Weights of a small transformer language model.
Size: 10 layers, 2 heads of 64, 2.12M parameters.
Architecture: RMSNorm before each block, rotary positions, no biases in attention or MLP, untied embeddings.
Training: a variant of SOAP for these matrices, 139M tokens, 4233 steps.
Each number is 128 + 24 x the weight over its row's rms, rounded and kept within 0 to 255. Layers, rows and columns count from 0. The size above them is the row's rms in percent of the matrix's.

# layer 4 attention key, 128x128, rms 0.195, rows 97-109, columns 0-127
size [103  90  91  92  95  94  87  85  91  87  98  91  85]
[[101  85  87 118 151 115  83  90 147 108 108 126 129 133 107 100 117 112 175 142 129 107  87  99 119 166 112 123  83 127 148 141 111 106 145 140 150 137 136 145 161 156 112 131 109 124 107 130 132 114 149 110 123 158 137 136 131 152 101 141 134 104 148 130 140 155 112 130 159 111  98 123 120 121  74 132  96 107  90 118 161 176 108 114 163 102 105 129 145 104 161 131 103 142  86 147 134 110 126 129 139  90 171 146 142 136  80 100 165  97 194 172  87 146 139 119 149 104 114 100 134 121 114 161 124 114 105 126]
 [119 134  97 107 127 120 145 132  79 134 178 131 109 156 170 122  99  86 140  85 157  93 117 132 159 131  90  88  86 160 134 103 163 139  86 131 125  97 107 140 130 160 114 157 104 124 102 152 133 143 137  88 160 133 169 157 162  92 157 150 165 151 139 123 117 112 130  91 104 152 143  86 103 159 102 125 111 120 142 123 107 143  98  97 127 101 139 122 175 137 142 126 129 104 124 152 101 121  98 154 138 129 136 124 160 165 121 150  92 153 109 135 131 109 108 119 119 121 121 157 150 100 126 107  91 159 152 148]
 [118 130  91 128 114  86 166 138  70 125 151 123  94 144 144 122 113 108 136 103  85 130  70 107 103 132 143  97 131 157 149 111 152 140 163 119 139 102  83 112 166 140 116 146 129  84 115 140 117 135  93  89 145 128 163 141 148 100 112 130 156 170 118 129 103 106  62  99  94 166 133 140 129 105 119 120 140 137 159 155 145 174 193  77 125 126 117 104 131 120 178 106 118 112 134 141 157 137 126  74 114 152 116 132 145 138 131 109 112 110 139 146 125 117 140 127 131 115 101 128 128 150 103 140 129 137 118 149]
 [137 135 136  98 107 151 132 153 123 129 118 140 156  72  87 104 132 149 167 148 160 163 123 103 129 102 158 124  78 121 102 120 163 101 149 151  93 137 147 131 153 132 149 111 103 149 138 145 161 147 151 127  97 163  99 167 140 110  91 126 117  96 120 147 137  99 120  95 101 114  98  90 104 154 113 131 143 148 102  96 104 113 112 111 133 115 192 122 121 152 105 125  78 120 147  97  97 148  76 134 144 145 110 124 137 103 155 157 148  94 159 127 139 157 142 109 109 144 175 126 107 160 124 139 111 142 155 138]
 [152 107 129 107 144 160  85 128 107 132  74 145 147 120 169 127 158 177 139  61 112 100 117 140 147 142 129 104 119 103 124 113 114 140 128  97 134 147 131 127 115 138 110  86  88 145 111 107 138 143 151 163 120 117  80 124 143 148 147 175 123 154 163 123 121 153 133 136 129 101 134 127  87 152 108 105 159 112 115 125 158 110 186 121 115 118 141 154 107 118 164 133 110 124 111 130 154 132 118 116 148 130 170 174  98 127 142  91 151 110 121 179 137 144 122 120 152 152 155  84 142 164  98 116 160  95 145  96]
 [118 134 159 108 119 157 122 136 132 160 148  99 149 140 126 120 133 102  93  99 148 135 136 127 127 146  96 154 138 129 123 143 118 123 136 108 136  91 146 106  96  80 123 113 115  92 118  75  85 177 104  87  94 165  85 118 134 153 122 114  99 108 126 130 130 176 138 170 142 143 120 135 108  83 157 120  91  99 131 132 133 104 140 130  76  96 122 146  86 129 163 149 134 101  94  91 159 174 115  99 121 106 136 125 116 142  88 108 138 157 127 118 139 141 119 121 145 105 165  90 124 102  84 133 129 137 170 149]
 [ 95 152 160 161 140 123 118 113 126 110 136 119 133 115 120 129 108 151 123 174 164 148 130 184 106 147 136 115 156 131 137 139 111 119 128 174 117  99 105 146 134 137 112 104 199 165 102 148 107 137 108 129 121 147  77 152 128 119 130 148 129 170 145 138 127 138 150 146  49 148 133 103 137 102 160 138 129 113 115 110 105 130 114 143 191 142 124 121 133 140 142  91 103 203 161 155 107 120 119 166 120 126 127 114 158 128 135  96 136 132 118 121 153 117 121 182  94 127 151  95 100 137 112 100 124 128 141 127]
 [129 106 153 125 171 152 143  97 133 109  84 149 131 138 112  96 123 118 160 117 197 115 118 112 157 127 137 120 160 138 146 133  83 168 157 149 118 122 111 143 157 160 147 166  81 102 120 128 147 140 129 160  61 135 132 112 108  87 134 105  85 135 152 120  96 128 132 128 115  91 117 110  61  80  94 136 123 133 158 134 113 126 160 131 147 120 125 192 115  82 121  93 124 106 157  93 119  88 123 105 138 144 136 116 132 141 132 163 145 162 143 116 113 120 146 126 136 118 123 123 122 152 106 119 123 132 119 114]
 [154 119 119 131 135  90  93 159 142  98 124 127 133 102 107 127 131 142  96 143 144 189 135 154 119 148 128  84 129 149 136  88 137 133  95 147  96 112 135 156 126  95  68 175 150 140 102 152 116 114 132 166 141 147 141 139  91 144  92 131 102 112 119 133 101 119 145 134 114 156 126 136 114  91 163 123 166 115 108 129 146 138  60 112 141 107 107 142  84  59 109 142 166 111 147 125 110 136 153 103 142 122 116 128 104  94 138 121 123 159 137  84 140 134 160 136 168 140 128 135 147 114  98  84 110 136 146 106]
 [112 139 120 113 147 120 113 126 147 132 147 109 117 148 113  88 138 138 146 131 118 163 132 149 133  95 109 144 124  87 112 120  82 116 165 174 164 168 171 130 153 129 135 158 135  88  76  91 159 106  80 111 166 131 112 102 116 107 124 138 138 133 128 132  87 114 102  99 141 122 125 114 119 120 147 131 147 122 137  91  64 127 127 147 100 104 141 112  91 130 114 142 142 106  87 110 119 183 145 113 135 142 164 137 117  89 142 138 112 116 104 126 138 121 133 101 130 153 128 120 127 162 166 158 112 105 187  69]
 [141 144 127  96 148  98 144 117 118 154 138 105 167 118 154 119 123  87 136  85 134 155 120 104 172 163 102 114 176 130 110  79 129 165 115 116 137  89 108 106 131 140 150 135  82 144 143 108  98 127 160 115 126 171  98 128 143  66 121 108 130  97 140 148 120 113  99 126 122 118 110 116 148 135 179 151 116  60 150 143 122 137 135  75 153 155 130 112 135 128 140 137 125 139 125 168 141 107 103 132 122 121 105 172 161 134 127 135  98 114 133 112 142 107 134  77 131  72 124 110 139 113 165 140 108  98 108 135]
 [131 138 132 150 125 165  87 134 112 122  71 109 141  78 157 124 132 124 114 122 128 157 115 103 120 103 130 102  88 172 154 127 144 163 100 178 137 130 118 147 126 129 140 138 124 124 146 146 105 137 153 113 145 147 132 146 149 121 110  88 103 108 137 192 128 161  97 141  69 159 125 116 129 122 117 139  97 167 182 119 154 132  88 125 157 160 137 146 118 117 104 131 101 145 153 143  73  95 182 148 118 143 147 115 143 170 157 152 127 144 150 104 122 125 160 128 128 121 107  99 121 138 132 123 139 100  98  88]
 [156 109 120 136 117 131 115 159 132  97 143 131 134 105  86  84 139  95 152 144  69 106  83 157 146 119 117  96 172 101 128 110 113 161 126 112 145 121 135 134 149 103 141 144 133 122 156 113  90 168 160 168 127 112 133 131 128 126 131 142 116 110  86 127  88 131 144 139 137 152 180 129 146 136 102 162 168  84 124 145 154 138 150 127 102 149 128  94 136 104 131 122 101 106 117 144 122 152 115 147 106 148 136  67  46 130 127 105 107 115 121 112 108 106 128 108 119 149 152  97 130 102 127 130 170 143 103  87]]
# layer 4 attention query, 128x128, rms 0.178, rows 98-109, columns 0-127
size [ 90  98  98  88 101  91  94  97  88  98  91  93]
[[138 135 129 116 130 176 168 143 135 163 108 104 131 131  94  92 187 176 130 129 124 124 158  90 104 134 153 100 132 126 118  90 171 185 112 176 108 146  79 131 123 126 113 124 134 136 111 143 127 122  96 122 153  93 169 116 123 129 141 113 163  82 120  99 136 120 133 137 160 139 141 130 107 168 118  99 138 135 152 122  82 116 131 146  90 169 151 163 111 141 144 105 130 143  93 157 175 107  87 142 128 145 153 157 107 100 132 118 152 131 147 144 140 100  94 132 103  96 165 136 141 136 147 147 136 135 118 128]
 [138 164 179 108 167 147 173 108  95 131 122 127 112 131 129  85 169 119 130 162 107 147 178 165 141  82 133 135 165 145 129 117 152 124 121 139 129 116 134 129 127 126 154 145 144 150 128 149 163 109 147 139 157 116 146 146 121 163 179 143 122 111 135 135 154 114 182 110 109  93 111  89  83 117 145 181 150 152 177 127 126 141 109 130 134 144 166 135 100 158  81 132 129 112 131 116 105 114 101 103 122 120 134 129 145 122 118 145 131 110 112  73  86 126 166 131 115 127 159 158 140 130 144 129 146 175  98 132]
 [135 106 107 110 137 105 120 157 148 129 109 114 130 167 136 126 140  81 138 180 108 130 132 116 148 129 169 142 170 105 186 148 129  82 116 114  87 135 100 121 143 131 108 123 124  89 133 119 137 112  87 158 174 110 147 123 106 136 106 100 146  95 159 164 126 138 103 157 154 138 117 160 154  89  80 118 137 121  98 119 117 120 190 144 138 144 117 101 132 109 125 127 139 149 132 125 151 123 139 150 119 116  59 159 109 158 146 109 125 117 109 129  99 154 144 111 183 151 130 150 112 156 146 141  94 141 130 165]
 [117 122  74 116  94 148 128 138 148  75 128 110  80  93 131 140 117 112 124 127 111 175 126 182 163 102 159 144 154 141 141 112 134 142  98 128 162 113 165  78 106 152 146 152 159 105 194 150 123 166 161 140 139 122 120 121 104 133 135 125 101  99 100 170  90 108 112 121 122 123 125 126 126  99 186 101 131 127  98 138 142 114 128  99 127 147 115 123 147 147 141 100 162 132 125  91 129 146 145 115 105 101 119 134  85 106  68 154 118 131 110 144 138 141 142  88 112 115 130 108 142 111 115 124 155 140 100 143]
 [152 102 115 164 135 126 121 152 129 136 145 137 144 124 136 135  94 136 131 104 146 152 104 120 128 159 170 108 123 143 127 139 127 154 141 103 125 115 120 122 103  95 154 109 104 123 153 161 170 141 151  90 118 134  97 126 165 114 142 124 133 115 163 148 128 112 135 134 115  98 124 127  96  80 112 167  85 117 161 132 117 141  81 142 193 154 138 125 172 170 157 118 169 133 137  84 136 145 130 154 130 158 149 135 121  95 118 123 147 169  72 122 105 153 123 110 105 121  60  67 132 120 133  97 136 116 113 156]
 [102 148 121 152 110 128 124 146 146 128 172 144 140 137 141 118 104 135 109 163  88 135 112 146 112 137 139 151 123 155 109 123 137 126 122 133 115  72 117 177 118 149 111 180 125 125 115 134 132  87 145  86 106 103 131 108 142 138 169 134 130 101 170 116 119 129 111  87 143 133 150 149 154 163 138 127 159 123 141 114 102 119 108 175  92  97 137 140 118 116 127 187  93 135  72 147  96 157 134 194 127  67 132 138 130 132 136 129 129 139 115  82  95 123 113  97 132 144 107 148 140 150 141 103 145 133 142 185]
 [149 103 116 103 123 175 117 135 135 104 166 135 156 123 129 123 137 108 142 125 117 164 133  94 103 120 152 163 103 114 143 139 148 132 127 131 154 124 165 133 144 136 159 164 160  83 141 138 150 109  85 102 177 146 101 133 140 117 135 126 111 108 153 149 168  99 139 101 101 149 129 113 157 120 124 117  96 122 125  87  91 156 152  70  89 129  76 111 110 137 142 138 132 131 129 175 176 129 109 129 115 157 119 141 105 115 122 151 124  81 149 116 102 182 146 141 157 166 109 149 121 187 125 138 137  97 136 123]
 [172 163 148 157 124 139 155  92 137 101 128 129 110 135 158 136 108 139 107  90 122 117 125 117 126 100 119  99 120  66 172 156 132 161 143  75 168  65 102 150 119 148 172 124 167  97 119 124 108 134 129  90 142 114 104 157 111 130 117 125 135 162 132 123 154 131 102 130 147 128 154 104 132 191 118 113 141 116 154  91 152  66 133 122 116 118 136 128 141  99 109 146 108 152 114 148 158 132 122 153 138 123 142 134 145 155  91 105 129  74 106 116 113 108 106 129  99 175 144 105 138 158 140 129 112 110 133 138]
 [ 96 154 140 147 147 107 125 128  80 117 111  59 107 148 153 113 109 100 119 110 133  90 157 132 151 122  95 114 111 109 105 104 102 128  96 104 101 142 149 114 127 123 126 154 129 113 147 165 161 129 156 107 123 172 120 167 106 124 150 127 135 111 172 131 111  90 119 145 114 134 124 199 109 120 132 145 150 142 125 146 175 117 126 143 102 126 114 136 143  96 155 154 179 150 181 169 153 129 103 119 101 149  96 120 108 151 144 105 132 111 168 125 164 150 175 145 101 143 108 113 146 113 113 126 107 137 121 160]
 [138 129 134 152 173 130 125 155 140 159 149 113 102 155 110  99 133 128 123 103 117 132 107 113 123 148 194 100 154 138 159 123 139 138 176 125 168 145 172 130 132  91 138 132 105 134 125 132 139  98 112 123 116 121  88 118 127 180 132 119 153 169 135  93 179 123 132 101 168  75 116 118  74 149 116 140 135 137 115 121 105 135 105 151 135 125 142 103  97 173 110 118 169 114 172 130  52 146 136 129 109  91 126 114 140 132 142 137 118 102 134 150 145 103 120 130 108 137 130 168 124  88 153 168 115 121 120 125]
 [141 103  88 116 143 140 123 139 179 123 166 121 108 139 136 148 146 116  94 154 153 128 115 127 104 146 131 141 123 102 100 104 134 172 148 126 119  90 134 152 120 177 168 147 128 138 144 117  89 120  83 180 120 114 134 158  99  91 126 163 167 106 140 119 118  94 117  93  79 121 178 104 154 168 112 151  69 143  93 119 123 127 148 135 103  87 121 166 138 129  90 132 152 115 129 116 153 115 135 132 105 130  97 102 120 179 162 126 131 109 149 102  91 102 119 156 138 113 118 139 113 123 143 121 141 122 153 153]
 [127 112 144 110 131 140 132 103 157 117  81  87 101 134 149 132 104 132 138 134 101 124 115 127 152 148 123 122 169 160 182 173  92 106 125 108 164 104 171 105 146 102 120 138 118 102 134 146  92 150 148 136 115 133 116  95 138 126 108 169 102 152 155 143 127 160 162 161 126 172 172  97 115 128 126 130 134 121 129 112 167 149 105 152  98 132 147 148 108 171 132 122 133 145 114 102  84 145 124  89 113  96 112 176 143 167 133 108 160 104 139 115 142 190 106 148 130 116  98 152 149 107 130  85 142 121 142 151]]